config.yaml
vocab_size: 16384
norm_place: "pre"
attn_scale: 0.0954
parallel_block: false
init_std_o: 0.00382
init_std_up: 0.0202
lr: 0.018
final_lr_fraction: 0.02
batch_tokens: 65536
steps: 9801
dataset: "wikipedia_en"
Each number is 500 + 25 x the weight over its row's rms, rounded and kept within 0 to 999. Layers, rows and columns count from 0. Numbers have three digits each. The size before them is the row's rms in percent of the matrix's.

# down: layer 2 MLP down (transposed), 2048x512, rms 0.296, rows 294-318, columns 384-511
# up: layer 2 MLP up, 2048x512, rms 0.317, rows 295-318, columns 384-511
down294 105:512540505496542504477530499554503490464507498520528511473509493547536452483503553534464496445506493523457466510492512504475509530521535532499546526516497507496517537524491506486512512489479535475504472487485554515477497520511511489499503511512525495457509540513498542517503519528475470491491495546469508542506483481499507522534487465518478463450479480536479530491486487515480472473502
up295 090:489550500490487501518477507542553484530528468481546503523529512460453496499516483463499534461467478483465520519463512447523498527512483512538472515511518520520510560510453513479510522488472479548513457478496481518521479454512515470516484487505526462458469499533452508476472486517503558504494510507533513505507502516477501477543457491476493491538481494469509504529533485511507531490510
down295 097:556511482485519497506497499508509468518528457541509488501503498476503508498460471518467503506493520466482536472519497515510486546528464518551518535470506507476478533515479518476537479507499468547490508508483491531519509470494448480558486495545482493514524539495484529492507468505471553496501505493485510460539464455535520458497513497511518474515461542495503490530520461497527459485529
up296 096:450492507484530479497513517486492557503550486478528512524472500484476495508518553529513508524445505503528511552509543529532474472523470507502523492488510504554486475491543468506501501470471526541457484518474480500477489515517500494460504499492474515456545497477498490523495493519537519525460504505499507495493524489472472521508507471488469459510535477486521517505518523544483523520493
down296 095:486492456483441465496459446505481462476484457503500536502514491534505497515485524568502514498535494529478480487508541481522506516493534476473486483485494488507523467500514496483518542516498482496535509528478502516510502464511499493498493516488467478515494457481524495503494508487473512527507500498490469526540457512486488558530508425479498491518485505487520517495479489462494490483525
up297 107:492508489515523523488476474505512508500503512533528512516488488500456506485532531472496509451547462486525483479490486523497472478475526511515522529512506507538424557487505508493468487477514492522459495481515476476505503559502491518511516478466501512483531521515501499459476477509481478517527561495485482518514507527541519509536495481527535514518525537511497520451484512544498484486526
down297 107:516510508504513499509491497506468476523494471522499491472485461507469465495489505476511460455479489466519496463494525519523492494482517544534518566499510512535477510541510449468483460488544501465473495491493475484519547472492482500536505479543524506525476503533488523483504511500507503487490508549506485500456473529495529494509499516480508548517492531471510507467496507525502512490527
up298 105:511528495549459538525529498523515508503514471518509476483512480504517508508478512450518485487483527536477460455526474511510504512481490528498471540460539513492497479507494539470492518495483503475534547520508481447516490460489545502511477465488547474477498486512473531525523491520485530492525501504523554506528488503513483518514501500512527535432511459483494515485505513499484538520477
down298 100:464500522549509563454536494512486487504523514485507478519525519499541533524490484430520463471511509494523475502479470501474532529506502546512513490465504497531503477496512493463496452511487469501521517532493514513488493491499491510541515522529521536505540497508464512524472519468530526528516483472517512529536485526525478507507499488523487510474507491503507518452421488513533504493486
up299 102:538477498485527469480481506480475502472499519497466470518463517488505500526518495474529533526514491497536459524511500520562466513488501479538516514498513466512504552492496479489531517530481503462488445483447484503509493479534513517531450507502493486475489499550511506515495472469490527489516528489500553531486511493528515519511520484437451476524490499504501519485439531490532530536504
down299 096:514480435478521481494476546525475490483484517505535505482469532507509506544479533499546547507473530462515506479525466545502488471498525497495511536508488471492519521487481487493500498506470510493519465521487525504512466499528492536533480518523524490482488497496509480516502520491495512520515530529498529516475498497566487540541507470490475497469473467519512488510474492524478487522414
up300 099:476467493537486485512472464472539487504537498447511498501483489540501491494487485479537459485490488537460476495518520461508463482515528487533514530508520562494509533482490448447438494484493497517486506511462447479522528496527524488479494472505495534491476484498487487505502514494491512477488489472513519517536512494470495523523544520460517489467518513532509499476509515499465495448524
down300 098:498512541535484496526512498492532458476509515474478547512449499509542485487516529531521515522457531532487464486499490532436533482547521524510474493537565519487521540461493473489489467509482496503525465501511458505456520501548489558469488484514504485534501507453480483512489486524497511501507422478511475484511456536478493482495538531530539484448503468486461492509547501489499495477549
up301 099:476465499482492482533523503529489512501503470479527503437509519516516527479511478542515533505495480475490549524482511517475520516513472458454525473461509514549485537547542492469496484477477473523493500528488499489475501472508514491456489518460529473515502484486542513509448489479498483532531519469573512503543493507484546522513528463501539467470465552522519522534489523481513533476498
down301 100:447513470460476479524535494544470434484496512474532465494487490546475517547456491474528540515508481504492523522520501509456525505459512501496534468488538507470477479512498477446503450559478514520488479507481494516513555502514502518438523536496524486523495493533477495482481514499481470505498521476492498498546464482476476490487502480484517505488461487484469492522504488514487478554489
up302 101:515533508519479468490500517473508529512527539490536517494491481521515525476539473501464532535495523503537502490546516511509502484508504523519501472485542517482505500511491454531479510509487501521480524491472501513493453528484488551518526489559532508522446523508515471487491467513456507504512525499531495465489478489491521490516476478517509471535534497520507511523493515472518472450508
down302 091:478450475521528552465522536481504509543514527493502483505481491549551507471482512478476512502547527501524510482498480491513516519490471536486510515492518508504508523497482511513462506524558497534499450479466461525529518491491510497517477552513562451457501468467528519518497527482508478528499506530509511489524524512550442502510497496492513502498484533502447513516518474508492453508474
up303 110:529520453521457458510482509519423525480522492498489535498498462504465491499502523500459491538483465518470521506517470507485486497494505481512477524495485485525462488479513511508478510504521509555537534512490502500477536530526564512498487490504501492565477493532486528501525509522529526506484465472508519456509548491515521508475497528544468508533524495478505498550467493523491543491497
down303 117:531525486498493501530508469453517531502486442513511445506485480516508495515516493469498486496519489532487484482483491530540514463506507501474444502499492525518477482496516512523537494480514509494493465506501489472496486537529493560500488529501484452475513535508505491524474494461493471519502529507512483451478498531447512480487509516477458493525493506470511527489458515515493507492516
up304 107:521517500509510521509537482501475475467505527514545476530499495568502467482515457522510531525483460503486487515509523492512509474458500468502509502504484522499511534490494502488467490496516501493534492490511594487512535492530535554541501481455519472501456497456497512541515491500485486491493462468544505477551458466460525512524516540490503498482543472497494496512482495431474531471483
down304 101:525538495506508518489533472510470525469485478510536481534501507519499482512501479490501523475521502531479523506529465445468493549488471534504530491537507449507526486488527509494480536482503529488514499498501499521496507479533448525464530491456525524511483503476500488492455515535495490467517510506512489476524478457465463492537497509467482500520508519459536499498453464497537524497517
up305 095:519501547498510508549474504453452501502476524528464508517501486504543479459495487467510468508546471478489486493552497550514525541484523472510524510502479489531490470482504495494496493504507494486470476520472522451511514450488546459483494465520510500470521472521546477480494539477486554483513460493491507502538481530499483499494505525475498497470478483470500506498503517494525513531503
down305 085:516497515463489484500503478471448474511413506503520491480410480549531463497465507530504523419537484469464506493530494495486488503493506516533529502486518505485520517495535481479490489491457488512494496539493488458507536517485500469483474484505496497475501531481481499479543480475495500489545521525511512474480475489496476483455488505526460548545446507486455525509546493531469505484524
up306 106:491552501452470500482525473481523557528501526505448478511492495517501490509512499466488498479498492481514482531507485476540512440521492538552499506489486534516484505448480490504479445465460529459491447502522509516459561511490488527508519503482507487540519525539508480534473486473482489479534487500484531511539470483463546488526526502486470508506489510497483469504507500507480519510478
down306 106:475519504438430513465502498489543523509491517556484469543499499487485462495493515465457540488539488567522538527488453483482492490500488514504485480471524503480503503465482485479475500454479509455459473467505509557472518501483477556510487512484509489539470506549536470493518524499501510473510455522468525517518475462444462535545503457480455491536480502482470495513507508507464488559486
up307 092:534490525463521498499512515473517514450514490471502451526502483480508490495515452477560495501531469505512495495537490523502461485506496448552476493495492501529513497499514521484494498515493513473503496463451547516534488497454457480504473498492463500493467492498537544483487449511464479534505543525459449464482563524451511483469456489463505544478481539534487494506481525473496497490517
down307 080:493486506543486540499515483462531492551530538540512544481480505502496552517485545510479517483499512506523516500480448460461502546509521532467510493509515533460486456514535480534511497494533473509483501547510514466501496499473543474490471509543529494514480511482496487529503524494475533475510468506463519557514473487553495499501493484496461483568519497478487499507484481499473540496491
up308 103:473506489531507518546471514502524488510502468523469538453485508517568468526499474515487485495505535480500468479483514496510503515508537537530499479469507471501513516503472471490475513530508505491491491475523479488503488489475514546433481477465495502489513470480499482481491537488519502530492541469514490513517503507498528475494497493486419527471478492447531507490491530500471473540506
down308 107:501525506463488527522457484508494477476517509511467523521525511514505446528465476501506530457531479463523519518496497524482541483475553547514497531519505525489557493484514513496517460509499454461488483529480511496527482530491507472472517531482482518482485497503450553502513486479557477552477508499497502494518542489496465493520510490516497507503490486505473524528530509472478532460524
up309 099:467542497466508506512511497493499464472474511512443535504494508535475470449508503505535461485485504479515468450514509492485495462482462480532477505464532497499505521501508540500478470470489513484492512487483559457491510505509504540534458476514524503466479422527480511485491527489491469505541490498518489523506510522481501488489454494514477473473520451489518478487495489463521469495473
down309 098:488522487541509521479480499498499491521482516526482551541552503498490530485476489466482487484472524497499503491531467486491499504491524496492467539446524486490464532501494526522501533530481506477500489462497512491492538497492504486509438485473491519482453450538479525490486496469483502513536513503489455489492519476511501511493491486492501490496526505451543506525487496517515493538531
up310 099:563506473496501462522525478482464490502493506495480466495506487506528504489458496511502473514468502493479477503506487485515470508511476461481486474478494506510452497526508520500497482470539499485536519494525501476528521494504519528474513521488525458518513484492520528500520485529508462509476526517495483434517513488482475506537486505526507452502488575500492521513555535464488538478512
down310 100:517479536496518494530475501490446493480521497475466452539489499512511490472484492481481500510513492485517516498540509482498525490510463492483470469499504515493489482529499513531531508456484504526562533482498519525509540502570441527487540487479518486498478454479459537497505503498510437510506533502515501488431531463466522526496465486491520466527481497515509514550556503481526516504498
up311 097:482488496449505539501500487519500478535496478484515498504516499472486497548501485488536509526449462506467546515489459529565495550502479460521464473519514467502515503449507507500462511514490491475485451494469473545477479508512531478522534523483536507515566506461522488502502489538492494473485471476466514519473521484530511543478531481521501501487487513523522491498461487520493512488511
down311 097:491502486497468537526514504507508525531459478500521478511502505559537503504523492534512537503486495472485518499506518529537473492516511458492506491479469486521478508492517483515455527474542460527532475481469468451454568507486512504562495466468465485494504480456471490495500485517479523488464455528548502481502476474477526535470496528505514527509526549538491534494512512525519466467485
up312 100:494480528506510513523486509512466528474489481499478518485502530484458511479511501496489547566496499466492529514513542441480493469463500509484540506484528529491471510519506497542508494484536540543492513520466513456512467474493523510498468517485535461518490503499531548525452490562518509504493559531474486532487484481493459552494496498535476521510510475531517511538512469494489496514505
down312 097:483493516507529486484552492458501496501496499526488477471513476512486512490554480512524495484510488466461488489530480492488502490446520512517518500507513507511510543476492460501493480518490501491514440468480488474528499504471468477516504516468457445474480520501507468483467529470471497530492493481547529504464495513508518493478507489515446491514489489519530478492496529501523511535468
up313 099:531550483500490464451530482494510460475485533493505531521424494497510498526513476464525502504510488472536496529489465476509511468528513489507544522502456515524525471456469486474477474521524502480492449467500465528535545496508509504460512520533498491461464503482469475485519503483508452533500519476516496491470484476471507471480464496487500497497490490498479504509528519512495506500456
down313 099:514496512505500489504491472495502508510492543476524497506470496477512524523506492430500508461512516496503511494489491500523503494526477522544504527436501529500524511508490510496481514524520505489492483476519521551531485530499472542470504490507520491470463487513519468481516487445542465533472533491497523472506490490495495490475491448483532492502460518485471484562516472506507469511436
up314 098:532471509526498458489509479560512527511493470473487520484483520518532528467451490479455501507498511465472496485498542542523501464496542486532485509484482490518538545475514492512473514489510484535503519481479492464508500517496488478508537479489490490471472554502448515510506528522485471498448482468493466476555515489511493480491548529491479453512517485492486498500498503465518490521492
down314 096:508530499433498463480520476517504494527532478490483535495522524492544517491477510491507471474527554520513511520554502530503538478517513481524515507464494495515511477497546494497491473499483468514476503521460506484492458493524502482479486486506471464487497498535509521534498510501533473444494504503511480504517447494496506530510541485469449519575512510484469532538473482505482477493495
up315 093:479542545452505524504480533514523518480551476494470481528518515482471462516526509480468491529489465490483450485516484454499497490441494491528489480522496507531475523497514507518536480473504531508512510501511531536471483507485499523500539482545529503537457442519551516526438502495486520512507503487494575517508534492483513488511534520485499464459490488515512474495524502496492513489526
down315 093:535488502516478490490453492492491534508510510498483448519528509500480510470497493523491501517499479494464472475459464491496466515462521500487498531497459514449495480505510494502523536508532509512505538511498500507509513532520481529495512497529501471477496445518535497509465505470441488488480507486476546492508536486493491538485486532509505477492506521473493472487477506511488473522503
up316 094:487509500483528508524546504477494510474501504506514515468521510527510490513509488423449524475503506491505517514479503474532552533437522441543472508477500534530467510457480487511528482473534509434510522509496482499503507470489484512482524499519451521460549492481500492506528493465510509524536519539537533492499469525487510501511519511434473492481499506543543482472524511514496506530501
down316 097:510505476538518477497517506493508544505495515511513515527474514489527511507485490510456509509483496537518527511472488502533516481523555468498508485520464510562535506488481473534507484477498513548523503515472483517485519505470517464503477514524516526487515514479541488499547485471500489516566479457553518502519487478527508492477505457499511497509477523462516493480493498467495491537507
up317 101:463518533480454511481523467494516469560515491547476495490504485506508457494517474502464487518493500466492508517528501479510512491528508463483513465474500461470487541462493498525516511500494494478509483537493482506491498510531494565504526457478515509447541490493496483484524488461531511468459518469508501461489457458516518484533513488514447468472479497496549495490514507498529485476504
down317 111:515528471486493498497500519500547532487439470479507502509527495469481470511424499495487496524489450558477469496470481502480490475483492492467522493457473543523487477489492527532492471482479501497526527531479472512494495462492542478514469474514521525500476518523497496527512463550514443491521571501488524526471520471508535497554492471451481538465500500484511511447499474483475461523510
up318 103:490505498442484506497549482513479462492491500502461494511488481522504438477529493501481481531493467530512474509537515478525492506520484455559487528482535498522512508507458486524475499436528498456482459513507499433507492510518529511506528527505522517487474447505478519487486490532481511521511542497456540523489452514519512535465498479494481473531508484484511476504484535478495476529484
down318 093:472503478490492498490469499485505491469468491523488587526445502491519509490486531488497492488452496460505536508505484477546514501465524504489482489488499500511478521462485499553475496473479541439512498488483503492469499527521488481501428506534501551515490497464465470525498553466515503510526506505465507470484499523527496562498525440515484478535503471504482490494496467515538490527502